{
  "norm": "layernorm",
  "positions": "learned",
  "init_std_down": 0.00491,
  "final_lr_fraction": 0.02,
  "batch_tokens": [65536, 131072, 196608]
}
Each number is 500 + 40 x the weight over its row's rms, rounded and kept within 0 to 999. Layers, rows and columns count from 0. Numbers have three digits each. The size before them is the row's rms in percent of the matrix's.

# layer 6 MLP up, 640x320, rms 0.0652, rows 471-577, columns 64-127
089:544519529478533482514498584593554452477452473558526484502484468482516463519428501491515462558554477502462450447495484482480512488431480557519499508475491522488496541461563482559434536551478470
101:541457516438480571531512503501517524487463440543495455522453480386592526478466504490492448567521495467380473445455506483571520456579522497490477526493513548560481540446506493555505503540494473
100:521519450525509491501442478559511478489491438534463600444402554526464492487452574478461432413495534500537493478499506508516518518492527479470495445530545540496497505528504549449525526495457571
096:509563468480508483535537488567537486521531591532504546490509535507495456486483440519450440493503467481462485510495487467460450544450523499499474520462521557491475466509438478507518558572527556
110:564523435428433528500533460517468465521417497602483560493550474521561424503449509505488470511510462490473511425478534460502483497482506539487547500437512512485499516496523529481475457551531496
106:458534473564456549516473508451488555513469553482521480510475492478517561465520537528429476495458469535561553423532568462521540546551483575513544517496549405557537546472558516542600463475523513
108:506491494538511550492522540429504450469465475562388546489442583490453478462518481551493534470564501427569454492519599540544552531503482495488524532496495481488495553391546477460523544535501526
106:559505429497489496534476496598496476487457470497425524481487504558498420461481537529469511500601518506515501512380489447505434483532454532507504483449515551471448586511476494475548459516453488
114:527531475488467591546507556537546426465462543582525486444483444533548501493539541486431460473464453463496579512441522458513490466446453487523445542477486501600468590444479514547509461583539516
106:447551496507388547544544514413501551481518540519537417483573514498513604493512456520450482508459469446513557473483547559500487446504457499487479445466465455450533520447527511421507518574445536
108:464548489562482517543483526512489519510492541507460417490406432482577518433507466500494441522555472480487407501517502489522460442461552451496481460540453500492500533434488535522535514578473494
102:484472482565487437562514485568550496490529497487489517491491498522513513483442453425513526538484495481517587500504520470502515424485494505491541549535539501487552491509639546555497516499525532
101:515496485465515545542494487526447507527448471539552464523494468437500546494512436525500502546498527445500562417501495550536481558477510411532477474452465454511467452524517503482531479522490569
095:476484413433526507559492523553510445477517481508503515515500569506519536531539470490453463474540433508501413555475462495501500493526455489478513545541489440503558496471475491552494510509532515
097:443495531511510524496465586440479461494471542550521502456530508528552568526459521467465481517495451463499445530421541389471551438499447534472468578556476518454522473518454529451535443546498489
098:544529421471484547489496492496515565467492574501507460445474528395506484542542486492480442489441516546512528467493515479521530478420475513503506544478492476571417505513508530468531501535537527
102:449531503491469520515491505500518543440426446525481419501496452470454511470461484544442497494514520539538466476538524488508536474458544512461486496502505451577493462508518587467467463520515521
102:460482488526469511495497552584510537478470474518398451467549505484494502478492544470459433497413443425484510529445521461517495473435488543490606482495454461529496536476560514475554510495440513
097:539522565512490509513498475476490489536490491507582493476495475447423478455492488541519531545491508506522475470471510522511500494502513503463554492552503489499486475543594542461501539472506501
089:571515570529477451535496476541565540520390484463511546559502512559461460484572546398510583455586457543548497462424522528558501520527541511498458502539478535523528497519483552465515478479538471
105:481553439457477508474484538553464513424508539492552458557506536424533498502584476531528491438511469522476488506501510472479478469459448446499491506534508437463497500515495439519511468469482609
091:513483446417508491437440493477506516440439478540446436465547455457487492549554485546507554600456459496588501476544511468515565415510513514491540482488501502534476482517536542486552513543504517
090:501518522511507561532430552579551505490503515488429409545470477537513503463552477488476504508415577497460485500464522469500477482570558528513450452479471468469482448517526508521513426504529576
107:553501510462486493468526553535590474527501511512490501502486484491460526465544526518534570481526443512509480480423473506589424572508573532540510498536502501454387483417473508514487511525489575
099:528514488493503492440494481506486539477502516539488535516464558480506472444498400433515433512547502499530501467536495503485552488472479483511550442526500577484509479481457520493577598550496479
122:451487437443472512485506443533486524473511520543542495444485558516520476480505473502503494496546531499507492500527493483627575533507528507495490512486490423519500461439531499480460474511544548
086:487480552545511532540530542461486438478543498524463491490517454525477492508444498488472472499392558400419452507518420537488484465464419508522478520482452378482483449455558503544531500526507589
089:500516622448506475480484512518553495466518579551513487483462473499483541559550484432525575530435534441549481531454544592547573495492415591516493477458435487473523418549492573576494517539516484
094:545543442520489499465474454552508506512435526611468537434481484499444585521528491447532456504588452490479500494458531531510558550451490616481504466536440491491444515560511517500563433548415512
087:425451460544422586498488452514516446492530522526529585567541479540489498510515574455485486511441482425490463449508494500464506494465445528493552459389503404486470483443470553528510474503559521
100:521495451438467523609478539483574507525433496506557568591554492483450480495523590529509513513423456440407476487567503551528516468541471491484530502446462545520496498499536499538562463519495505
105:514463516483478508474448526501521472466402506474522471523515511534536513458585460517493454555499456479481483493497549491510505416492514500503498505492521533473491458445489596563567511551499553
097:547473493533486520537518434527512493426466466555506571471400540505581515492545561512515505481527557489537570556550488418480591502500525509466526511477487559581447508439431539514510455568457459
097:445520478560475473504534463509531564447496558466517480577516547521434435456577501494513477418450432509496460493552453534511519515522538536500523485468546463539551510433456475494556464568487549
115:469503526487479535484536521457485443449540492543432558482603534485524598415492496448432518541456540455477490497511515455510556424524468563498515497379527488559529548421502490510489433497519514
114:544531468441407526459530510529498480494430554620503439550438478459487518522508481497489562522453503450555478469515483431572496443503522472494493546512578543439423487460541491488552480526490461
097:519497518509582523499470489483568515576448592543474495542548433472547539576568405475499517500481436440524508520466504584464571388481523466480457545496508499500511483484507593505544447486509530
100:421538532529536513494539470540542511452436467554468488508557528517503523441495540528511492539474509484436560484438512571585470482489473538522527451496517483496463532484610484497533533469547481
105:495523452423493506543509575459447537493497510676506458524496535534455509499497470487531509491445576497494473491488528521614510541528473513520477619506474487495441471400491556456515497457577556
109:435571479488511549531525465506539532505496519528502514471495465500496526487490522476466467413447514502489529541500456496538509548499528526445473483482509445487447538533476536470531476578464608
106:521534456508452504514447447440484521481477471537481502530465408438521528437521514457461531448473515491471515415498476528506522479475543503543473480486447536519399513446548525473485534496557492
095:563504518459492475494475497470544490527493565553483544405504516538483517519465449419497433508517493501539506499472506511543501507499542447495553484489487557481415495451527553493488493519570444
113:415506486508527567518546530482550441525444493460499493480468553493454487463558478452503456461413479471495498510485507577540506499438431468481482503539520493541520480473519522497515471526469558
098:441561497488465511483459470539517535444495574520528373525478562485545559495536521481502484467456555562537505511491439532504506481546473466512472478509486419495511518541467468536544472464507479
100:502529524519469482474481458487466524504499566537515451527441455453547534489576442532433461485591469564562549477547536440524488515484451545538503520400536527523469471497446533440525509543428539
102:561501513416464493476559556578506451484443561494485488528483576460493462473512551525473446519501503479461455518491452496556526458484449584473462480525482427517503587359507435551473513443491469
087:542486487472518525525455517525593567544486500477511494513516485522491522491476477406496507544478539531494517517500501475485439520494601506536489498484476469424456463486542499558494508548556504
090:530475453471456509531599542525569497502500538513475476505541528492478511517518482432435463432520558497487526421483443435504609523510481541452508507574511475525498515444567539578502474529441490
106:419547521471477497541539540521536512489485493469456412588491484485484463435586482546494575492497479430502479569531478456523567499497524445497526483503466471506482479441565516542520537492445613
088:546502515559552514546459489483518488533408491514400490526514495487526516559462524448467499524494539498543480554450456489496507522508487490489482496503553568568499511443480531601548490583471462
089:499513459474472507499522490512525585545538546477532538552464491477489433520581524489395573501598486494492466526501509549488437450536545488498512493512515434521471526511553515498576466504520496
106:478410493512472521507493545471555558421477569549489503493547506529574556514451549422465421536532571534488510453484494494485547451518528494506541551447464501484496528521486566479523470553561521
094:514453505547429481523426482504573455528476490524485533572428480456513506475513522516504580514527528533513554429463482577520438499556481546490555525428489512488529566506461509535488536555480530
118:424526569499502451475431533495514498483428518540504484505492572502493498467491503426501452461495494439470506504542498472557488519448487515492385562462415499555456441435481457506545522501521488
089:536506452532406499538609503439531488497472567528461529498497374488446446394470506495475544606505479513577542452519567476505541411515518506482577511468456516473485562465521580472503510505453576
090:568574462503556479496577514522521513468507544513468459437506522463476456469494563481451480491532473445557461516566508539502515518492507517507506416455544494490497498450498530483474496483546532
089:479478530502444572508518451453489522495444450569487504538530551520554544458460546535507457562501539494476495484501430524521544477462494544509482472488476384493509521398469461576441423517506551
098:511520480477426526533518512486436502494450520544517522522507466506460452509486528518507536484516509503506433495430583594457403557500457521518484472510509441473512458459511514459531511504470501
102:520517454525537540485495515518510540528469584527490542504547495466502471554451494492496475425528466445550453461427488492569483446497494483453500470484476491521419503500433538460515536507434480
101:560557467491470511577466473421536544462540525503500541530458526410551485499565449465471589520565542424509539559531574497517505477565448468494554536487526545593468475508459566589537498467472541
108:538471562513457524508482552533555596497465606497570502529495474506478484513472528497502528575495503509483420506541485476488482516588491548513467530441500480480528535492549522564535476527463526
101:495506545485478482476489533520519555535519481507456495541495443489525464506572511564517431474592487435450537516496553455552530503499518506504575474541504537493420456452491496460511447487455541
102:503497552539534565569499528499516516560526482558529518558554506526517515462416485436461536523444505408480474475396473550525472461491543578481504465450515433521470405498497520530494460546462576
091:467491500457465519596492490450528460448441465565438449532485465401522484575555469521479533537476520421509559476408554486517441458496475543469495505510499541513508497457456570440539523548444500
095:478501459579552460491482513488556468536538559510526514471537558456510495499558465495489480461577492451445437456538487481461594477521492500509510472488488460511508526523484505577501518504489485
092:476508481502420562481509477515507524489409460511470471547495473444530565581492548494431505470538511510544465436501476490536499493522549506531558495489507529495411552461546495591491420444557511
099:446539503441480498520540528467548472407445523467538525545549549529539551525492556502521509554467502492523556437528516470526481483524485545506457537410483495558451473484516555419566540580526548
107:604520471541445531575424484428487484473518555500480487567542519488504453478493496486512521505558391461503564506552530464515507497527509489484527516444510544595490517454522565432527520482518481
103:495517492510486499521469541517564548507477470564569543543494542476524519479605460492540423538432540480505505466466425500528433494457522414522558536496546518473481482488546511471496464477487506
114:497545491506548511486486486490570471481481532502488491508493590459487504455558498494445522428506518462529568499459449555501517530471483583523457457489582508474426523435568515543457471530526509
115:502594436451519537472540554427542496510493468475481517467596529501485587477572499486477481479510524455390443532483515510496482443512572442499566505518490485471405500547514577506575524496479541
099:551501475491548504506537559495460555533443547572406463518576408428474460515479457530435503493549533531465525441486521512478523461535501522512457533505492497490542453486504480459473495526460472
093:482541476521540561591540458426551483514486494471482499514560496499451435434556466563526422480500515490482485464475477563466508557476580471480514503498491528510525514498490599483522437538554563
115:569477537500454557501503536495491460441421506557513505536462457503529448528484522475510534552410500487536526448558540506541506457525503574481484509499526562568470502480518550579451518504583502
086:482528506479478546530525505501505497442488455522442529579532470485486606552538536502555494516483452507504476560514500506501556456561448598494569485490535492508465468488564517535563403534447543
102:577510419561438541605498508538627483457507488544528451513493485490453512552465477482473531550529512431479556454453517492570485497550534507451587562445493498538508504489529520511548479503531489
100:431494503473502535457484516491475566434423510539502456459503444493525529599464553484516506534559553526521506428504604461560525486437544553497476535494467573505510514495514508453536516539467482
102:443499444432472469534495449594481435464492605514423523486531493422486481503474512403429507486531528467586523490525509498485514485492501525481552446448588549463517503537518574547509512471550531
097:458534434535521450602382525479545502546460448491484533512469519458481583513554527431468523493509490430548491468493509471473500563485465517528504470493539535521533460475509507479551543523524566
091:467511470509498514483490507501481486446464516513472543538526505524452506473563460492563558527505470504474456505543519481527499436566521505491514524545509506561514514481435485538572504523464507
075:486503410498516574540588505501533550531481483477452496579491466587500476503554510524517488470519463489450545504403433528466444472531468526484471505466571533467548491468481514468501420497501511
099:525520497494537541467447520596546453498527485545567468435510488442487474519499481519492432496492446482527554503489547488539505434539461445511510556521547509552458484476510491440556516519534513
105:496522583487463448541508539471531524440467512531561519468542475447562549488456511467395481520534417510466532427521526510511521541481426547490450557492477520591491483466543594531463506502491492
101:536519458423485572532492481535564556460513507500481504534443549494470520545518454512505511480541473537537524484493550519511495491510499488493491564519519416523515488448477520468511566528505515
104:540512421457468546482513529501483518453442498601465492527523478512548488546487493475464484492488490493551521461455495546508546465452525487483480525520539543500373461536501550502501492527446492
102:510484465518490467571562548437503466532477516452484471550434506540489487479550497515392465505431475461479468467572540532475467536543513499515499467571565510533401429525574517471563492467564527
100:506519523502503483533448438585588501493455452555442479426533508414459500452434455454509585518538510518462544550452538539551485459562542501493439421551543549466487487513466545526469532507535492
077:513505489517443492421503472526539493564481513518541535541520473537495604534548504481531418483505433553485445442471499482479517435564518495536540488489558500571498508510548504550511486550543504
107:529578525465443571578476448487514568445531526474464519430471511502484532470523485486490453502525549524555455547501531506479512458536513522480481532443539474507446534551515614535534524511470505
113:531487493518435532472500532551510469535462528491507570581479514441482573423518459509493448524479559460505477476514533556488489513520509508487500453454455395502444567456494505515507425517542504
100:462512474534532508485502452467539453566463502465486534423540425488512511397508404416468487512515431412508498543574462493449461519465518543528519458526475477498443541540510511463570548488466487
110:455581504532479521471563486582529496544499498508444496536554462483497489445487506463426473484541421490531539456412507541554474528419512530508453485509560456496510585483415514491519472518457531
093:509486513484451527468471464543506537522522458519549493473519505459487481499540549482536525434506478517469472511456528496483546519538506515505523480483546479495433495529554509505491486553473562
096:561542473531484448500484540494479510480557534492480546454444517456472546420484457565489531524547513465566533527460561520511498481463442514475505549522508394547484464487523512527540502549507549
105:506475509472478571514552535491476505463480507528478490515543539496532554569541438517473507486549407552540524519438534431450495477507582426494475563487501491516458440481512531557556450530519501
097:493443480472505412516446519485561535568438457539576489537449485498476463480460571555476488462516491518485523417456492581500506591495567572506474477523553522509480434452580504425474537476481550
074:497509572499485515542509537464536481425526453484501478479578522457516518410491420429472495576525497469560505557513482573529523532508468554522491467456525482481459522472526549417479501554500585
102:517496496420557490498415484449544569510500522594508483450515429441524561505563474471496429514527455505510518562458510499529487482544544498495427530464549526464511434479501527521519488467483556
086:557460514477450502560482482496509533462502490515471515383467494496526490510538565455435531484478565462524594483472515470567440545476538511501488448481549559425436487525499547558472438535526563
113:570476527476467569512546474479469482555521533533486415535495556526456585526474468555496495539421511575557452490509516534527473465556493522481488551460551544502543520460476547489552461458469495
101:471513509512532503538524574482603445482481584533475541529577495477521552426532423447484537512458517520434452564532506561472494464548446480508485515512439511478506546432504512486539492531452431
080:443558467488526486544576468522527530509449490493415474584491526574500468477487543458450495477523492475420456503466436525378543501528458475474545471467454510473518573468481578461486447513466526
103:524507531474549520564484585440573461456513519554467583462558553530487542528522443483552445474471537465509421545535552520518470481508518453497462463468490497505508482440480522496545490523465519
106:507515502478547553554478530467513517524496560490497477503440502413464496538531455521496452413470484544516550490524508500523503504468488489509474509499582491474417470444566505453548482459472533
104:447509497474550545566468522458546564502453518534527493562543458501477530500597496463426511466456446483527510428501402576538499453509542490471430480447495434508533465506589530504544454543481513
107:543497453431445496484538474601491488491550537518428489505476472509531498535507438534451504549518511476552489539501575557530517459537449532477533447552506532456489508532493525506509518473484505
101:533522506489522462539419562499467453553461498582528499491484556467499576527513430494493471575475525513447461483508505553550491484513429520483427523492575538436507403459484543487516477551479538
# layer 6 MLP down (transposed), 640x320, rms 0.0432, rows 471-577, columns 64-127
091:499412486564506425428499498498560540520439537438480607511404565543521497456544465504477483492470514511460515501560505442490482560535561580464514484447468535568503519460450480550591562502590477
101:500452518483505475547523475441517444500473565441497473481511465526420516450498495477515538505560534504461519494566504520512462465526512463542518508506479517479564513538539447505529576544494553
101:534437515492573507484479581551498420546533518467517500442545442414545519530548429432430558520487435492483476530456437529509497468484550563494557483421463441518471555509526542452511508536493468
097:534525461541488481429441577504488583441478519511473509535443529442509479501536504496589440517488446498434500479559580587498482532562539463536491470472535455467504435572490500525452538507562427
111:548489545561560538441521475494452447541486452455481551603506495481436518526487524598403591449480444508461414511500457500524516533435508575520514461486518503500463551466543516441489485481493524
104:488486503534551510471485518496454484539440554559516507484527474496518434517492550483514487495418626413465501477512469468458430475517504514512486458521502470457450510457450499496465505469434595
098:488547482565496404538531509469468432494502496555498614476540466456499463503497508440568566503502465508528491472472519532479500488459485514570465485536535546529536466509503534546516529507433504
108:389565491517515401511524505485536490505440424505503516480502585467523493490441465459483547454464514536494514513482458563437484500546499522484470509558489546494516532471497524485506498463501472
110:494438511433541501451526468548469480444451523488583487538505414464507492476399477527525507557512519505486416447510507544488441471506521443469439512481465489442519465510538545510505478513510497
095:475534466464519496505467460543488539538475540514475526429513466494546501485465477553490549453506530435518438510470550529468520584583539557473542558453493526540539514457539498564573470512527492
109:477537520550558437519495498531551465572515398482520424494522539488564505481480488528450573490487503470513529518575466561528452505529473535516465580535490502512524541462518475508524492467444423
100:578485485514482517576488512452518482463498491510460482472514506438521528538526513501445532463488550502428524641525528497531529478484452553528499484489510508664459489410515497490457492527537500
102:540504431485510482516410502532513439487533491467495476556524504576497502487533499488470523522492525506381519434424463508435474519526549500554499531559503502563501465535494532497507519528551598
086:575502503506504417476515470479460483486468532524469465495474443454494544488496486516523513500512515491456576441534528494539486457510526471529538504484544612513423543455509498444445446464467529
099:526529482501492489495515464533542530474519506526503525452507418479480476455553411469450420492488460502511536516519509522578463485498514530467572437443478497526582444459540532473521421471495529
092:496481522544479483506536488479466554577535499487545513509581459536491504474476506436539527496522466485530493530501589491531495591517517532558482550457450479487493450474443511508454494546429594
100:535551558463533546529534506553451489479449524469495522453521482474485511543534478487494498509530550491518465520476490501449516455548497485528383466555489504567486479438513451508471518536528563
102:489461541580494543539550461481410500571561508512482560549420456530521527549463497488484477503480520490581489512467421543466586458483431512536431469443553509484440523483515480501489511488468530
096:472464514434449510433560424537516496481560474499548522458469486574512445536484489509506525480490533469540497544522533499452480463505509529497525484521501482470521543432512469479482542443499520
095:511574461500534527484493567413490548500500517455527450443516404512539524440571500513487470497446494560503498485466422502548635479497487524519454396440544505427492523428526490516512596504506444
103:438472432507511436461515468551500502481452500496465546472513485573517491479435577511492554509512520459468492492500494555480520511536467528509515527477514427544447501491515488518478483459462610
086:525496486572481485455482487550504476489498484492478605454581501512555467452526473572535496483539510548526502565496580506533447562515447443505478528542431537514540525524492495479463493449457542
086:446486521548437440495530432425462506502487479528571547574556540492488490521495548498573487526563488421503489529536478513441499482547466553522508528559530516468476516500492461565453546472463456
085:483352473462478450505514427498520499497470555520571522623471529508475499532456520520533491531464479482512540502539449477519473521518519490607511527538507549426475445464513579509535483534536520
103:517500513503536481608493434535514472534434473430548525482527448417453479492440479590422523503548453483489487534414565466488500447519470513452569447523491515534436465487492480404475437444575491
127:453585534500467456515531521484474446598545436565505465420530531457512492472487506558487569504492494550581499533508482397423548455538531437524567556469553469545464435387463487430507558518418488
094:539569469479479466573507584514475485453523527514470563479514531515423509453493401450461484454525522459459430457524494523561471485531464533509431573475489510519510495499536487495512563517505519
096:446568495481465519524533567433522564450530425448511520470499528521479510560493430503478536434453556553584460493473576575499565533492565487434470441544522462496504520511563469516418479570483531
092:529542507379479495566505478521502489530474483528501492482459503482565456525434533533498550450524435442495555489521486551522500479592492462538559497472489536543513478563431478494446445488374498
098:427488437486500554513502554541559561449479509526493571461530497473485407461527506449487483462475598566499459407488430542506465462475524492493522536474466496503535485443523490500525521539535514
105:554524481493451503581488509487497471486596495482496500510431469440437510519504458511466480501509567566468486460515482434599567460519535439550465443455500536456488479467491461553492507493557527
105:481515468530475532568510498461567509486561544418525498475501499436580517439412463493512503474435501468537477529497496451555541574487509468542458453403494631430533520526485543477550543550504447
096:502499465551470487505559555507518524433516509508505504478451508487455487537499495500492530546511452564479436460535460522486506589428531442467568434556504405557558530466534451510534563509520529
100:464549525433373539515518460440555500523484477520481531453450553597467523493492524479532555543578543521471430527451504438495526466579485491541491501509492515493453520534529522429451559456477553
123:553521501482475453578441526482505519454500414415481494516519517531465468471489489476465505514551524494601508540461429522492499457509458554451448528467488530500518557494496466494469484542488487
111:429510490516395512522563474526497534473508545522464429475525490553564453516525545483520481488479541480463526560548421525559389499518489521535444449505506515472512505513497481482523553523580496
100:510549441487548533507491513374471560466601468451452532471497512528480386461477552450542531514497446490528489459445497517513548581488477482495507487474441514502504560545531520490383452481511503
099:507490481513472501539489530435473516597496621528528504478479518504531569546506487518479413504476500539633480452513407491419476489486466528471486491487477495478486525497461431488562504505425542
101:528419518505450427472540541547534497491492486457562490472487465473512500519530422506496422487532499548497562500622509477410518568511537546486462390579492447507529477487535550464417403457523455
101:537488431442449503482460539447473515485490522494482494546471461482538488513476471472557535485489510463496483534474538503424528512422499486445471478482516511475562481472471461486486519534546553
104:563474523508517447515479461492573472535478535473479504553503494514492451495429503464489496485537457415530483521456464519540416483527530500488580516449421531570511502517545500367498438463406532
096:562424510486485542467515525522561541559519509454501577460550468552511483572563491555461510533448427492515487514474456501494493495469487467488457528466550560493546565453475503517561529460485528
108:501486438521504484469479511462514523461442469499528567523550529425512447511505460499440557492466462511462480447481521483546541522522532478533517471576525390568501526539440476573438488507489520
094:502471528471523513516412534438471492528487506474535582427527521480498512477517438494432536469488514481517525546423474542599566448360562528507535522561541521502469458448587476489481452556481437
096:514411502451467526469525461444461483499599478446524463572456507476555551474470524414514584504527556491433501513458431632513492499464500480482496505517466496447483539528488533543523513485488519
097:422504468533507542488510449454556409441502539499524446493526526475559540450439472446510487550483444473509523562549517444477513471626488515548470511546561451441533509495423499501533488544500413
088:469497526483448482549473466483540479539461484427498486521479509449515483559505541457467514471556478485530545468483503548551538547492581476496439547542487497520527515416456446412529491486493474
089:556407461523545514501536446550485458455507494465524525484502501446580502508492548493613543494494454507489495533471511542514470458492518476486471478545518478418549515525401496526519472433507481
109:478418461530492479514565466555525479488521477506459504501553527411564495516437505490495495505462480438461593460549548467563507488518478500567446547567486446457403502477563427566610501468511541
094:457499502494479478534486483487492564510473520467437513475457533492533475467512509503440488502508484527485438498512532495556499457514557446453524452474479489541494508568530461466506507605569375
093:485493492441452550479565495523498548547538491509455545514464505547450410439528497457500413521408477478513500593482374514535578489470494502474518531556561487482475445531551412520455490516497521
098:545520540483486581500483479551465472548501487537512553405472507415548470456510536558512499545431461517530530508541547542514473565518459435482496407433515538479467512503454551478474499517469466
101:435542538475514436503551477512532481445489452502476530554482482551480465511531480539486457570449524407467551497477468457511542500485549489446431521504530433502550507492461523532471473531545490
116:495512478419438519527485529605424479560571524455449512472492506491555479497519537424509496508548462472475478480515636498415493500543458544526505549430533474411487516460504464488513491455481519
087:478524532429560497498477452460484539535514511446451519453464578518477525545482560487583413490477541476501479446506455521494520381519452523538516606582543497560556468518488438500460512479504565
099:462520511509512500509518471513556526481532407463540514542382517470421538521458498511483537491435554532465516496440541468464455531499515557459489452485557459476486502549473571483536450484493491
094:513607427496491536506477518450543538492506394484579493536495539502535499518456522501516551482456463474475521455454519517486526572596549536495395479482476549450542545543516486544445542510584471
101:415524579520596518571466489511483503522538478485515571540515550531535467517472474475503458486532452478492506518533491528478426494483497496514506472434606584452467561466525509471472469422470483
099:532475485474516567474450540494490538511532533485527445463413473521508514424429461437535491501447599457485526504479483465466512471531496515456469489458479461489585501492428446512514475467521462
103:468522498512490477487436474510472483492494525448533517465563413450527504489502499456553491485479626573638461519457471492571532492495548555518508512534487480467493455475543481485432453500521534
103:408534507477543517393493507581503490552473500458542518533420445510473452453453614546488597501570502520479522530541502520385532556462469517485511544520490490449525472490549517519580490488517531
091:520524526531519517473423503506533517488409540424414470514422523540549415493488500502578567509483474491546433453523525462460526542482503483526553520431532490437518544504504526434522475484575515
099:525442531540473496514524507436474490542494493524509488539518505546471428462454454504414498508507474472485519507495460490521511511502448460538477569573468502463474482457451501515427572518449500
092:474493497481506475442516494479565539527566445514575534505485525497437487482510491528558501480494489553505511497491416590460513504524442465518450504497517469457495521521553421517475480462445505
105:475540532513573495487414523439518521458578450446527568585489576546499474505482431502468495528470595506452474448494514526544516493499518494461479534449465542489511522517520482485573552492482428
098:451497484495477531566520512473501510504571517461480510432482486464609502510440467526472506551514466460460544621472517496436443487510456473455549517449524440560511458506488495482566486549522458
111:540487470535502458475472518415539545465534489424439525483514563502446535501529441487531502520559489498514511537508456518557484482502553536518516492549434480488470482455520541540540605519554571
102:461494455433526408485483486503513449540530565490487554606496501574466467526487477460489550497448503470507479528481500497465488524470528499462516437559541513502418462538510497502490506493476576
102:529530521478428490497488450467448467457439548500459543553481492483450469487532484545484524489630495466431456523500547485478579504537537512492530515489452484487456476486440552455435533551459492
117:531423485567453534462503485389537507524524505528509449469511523415479501472562463485470476487585535453613541582499580521485515528540486564542447456462472489563513545506446481484523533469564483
106:456479508443495444545469576485506548514436490581484479504512530449532400502419516505521539511571510445476521498509457527512569536528467500418540533509509436471575487545485462532565531496526453
106:462526460474524501565513502487520494507500463482633397501467525478525494512494432558495508603504502534485510471460479575481429498482475433526527513471534526498536503544522541447474512445521483
107:452466528500519513517511432377432530511578523405381425500449568495524524514542417496481475482442548524485497531427549463470544492471593477510509509531524477527492556567537461525540540467565510
119:523543472535436503562500483548491491458592481521504546547456480531502491540502473451451528510607514470472441467550535446436506466462488493523521466448543453505436482480522519465511513440511478
090:459545589496497501513459575517480494469557485445496526518481491488476511505507521599459569446535635524540453478437549491449524522459546470505506434563484463508464519483529498499506534555506532
092:504458502495482493450527519448514525511513492494548564522537543556444459550480548576465431490472567547514459437507483618568455507528530456483477425403570564460578561490544464457523531553470493
099:565522499370505478523504541500467453556508543467541549510478500441478486420496472560486448481457530485504480565486503515492497528587537483528529467465556547473484504540516456456454511484500505
095:488468508474527539551521454552536503469485456470537533469513510507493452547479479557482508507431514481464434481524468456577587569506485505527591524501455551521552526486499501500529511612549572
112:420574507465523512524469499482492412503503467499470513458507555484489520471501481489550556504473505515547486470475516500453433491484536528499477479518513572492435499533459554520550569474538537
091:530523452561470451472555432515493492523525532509516467486440545428502539505510466520553483456493448571491465440489434437568482533465460413477541509455509484560481461489532422473568429477530542
087:418505471471484518466488478478459484456515475538486506465452491465471446486525488500466442457539553493466478456509501491537518493443568527524568528531523474466555537521508483482447569521537400
104:481472566482471503502481538463504530541463443557496440561531567577486516491424628464447435482530543465494507501559461450537425541474514483507506521518482438477459518599509482515503492581523468
101:499514497531504476543511511459505515559492460552527546510479478471491445447447493484465513438540561516518482482567471423496500460447465425592500494519575533545528470500527455484494497473476498
096:401480522567522517493481528532551467541604509525522586475484516596551448496502594533563476504484526472452483465562571561452472517479551534514555399441463537422543479481487484540531440568498523
102:521464523464431498527546535484484494565550486535490470443454538479558495514540505524486509507466535515506476485551527479465491482533499558417510535566390499519504458462536418447503479533479495
093:506512420474571495522489575489476493615528557523463550539448509546491477492548573471565534539479463526490474473570505506500472505443496538506512525527564519468549559548490540574505478455560532
098:447443576510508497454468432587481529517536545480447516514507480501522514453476480508502465501484523413487486575478530525485512466442456541496465533480461620522438496487510407479542524511503481
088:502520493582545527463409520500483491486521439499413462456417495516518472443477455559420492424458500526508533510480518474511496532450517524404540483538500503500488529516449468548480483514475449
110:460505525545463515564463443508509439561457414500533465534487442503488511497454528526503509459496506505521528522502519487534541560502485496453532565488477502482407523516429473534494459513512434
118:452588486498527484488424453482557519519510510513439482548470560473550523495487534461481482436463457514452505455464519496448547466491514519487478480548515441475506484605444514459455522530498484
097:552526448544476470525491436559497493470463513516497469544499528511568522488449567515488503508538460530532459459501530486512514539599497518550508514541500498495494486549549472430516361487560531
110:484521591453465565555495512483487490549511529488481509501486571528549499488528459543571588506511512415451503400562443543495501512482567515528483551433525476452525441482446561513485514467519498
089:538509471554480511505513498470550561485462546545461527495513537544518625543480558505501465476489423483483580488517535342427492524557448442492515502501502421429552547497469552422468473479477534
091:550467511533425448497508496490549561534505455557468526489514444520447491506560539443598544567488502500513565526496578460416487488504527491524505507543446416422484523537468528476536473535465485
105:563524449521527546535452447536430505490499524543506414496517469523482526540491439537519444441530470500480526468475462546597538472491454502510539530442501556550494494492540484533485479497498391
096:551473474516541550557477409495441474568454463500533528449487519503519515532463506485490478507495456500561430475416450519502499555459521565483463554574543479493539526452504466370483565500481511
077:526460487552487489461551480537490458524530568521541491518466521529518496516511501547540534434548489544537501507480577508480545488493491523201534486510452507490528478475480455452459526323562518
098:604557437502541483480509580511476454548532440444469478411519466504489524455533445514518491458534453539477489498437471441431478520422422562480503524470571467494467528520606510470491499484499437
096:442628445511480513490477537488470485516512503520478524469439412485482515545523476518497477473466505525466501526491581518549513568552462523504487465556478535500490502461508441466459502485545460
115:506524491495466495512522501416514438548526499449440490476504490525484484537527480537499477543415499460600563461492523497514525555523463493388501509495529514457507558468483467421552472523499488
096:510574436483496551431519481520461567448493550485582499511499502521449559441483493483521554440511493453486481511562510601490463511533462549427415567517530536465454581523453517519512471471507466
094:512570591493520490548505564472534531499549525474492504548490578504409532502449462463462478470485555495507450447433434505525437537510535441440525523496500512517477497561546468499517521580463522
104:492516459556436483463504421502397524521496468462526410504473439497525472499447591515470488534550459518497559477496449483483439506491472469496514504509495472528513523591481486558486479508529459
093:487413489486478488522522437534519525526468515490477540433504584419568566449495457525421509532459499473425474510460507420485572463461517477530550506551505502545465485524496490496526538500489519
110:421490510468538454408468474475609468524554455479498525511485554488495487516544509448441482557452529547474485475498512488479464493532486573472483500558470480506538535532495534551491536486468499
106:560476570518498456479487447492423476513478450460544465563552551551509478471443486505557464504512549552527542475491464491519478460474494538488475421477512512489512575482451447474501514528489531
095:485542551503520537466497515453563529523564494485474535456526621549523520512483606534458580472469514499521589555457548498444483507465476445481485506610486480455525506447551483510522540472477581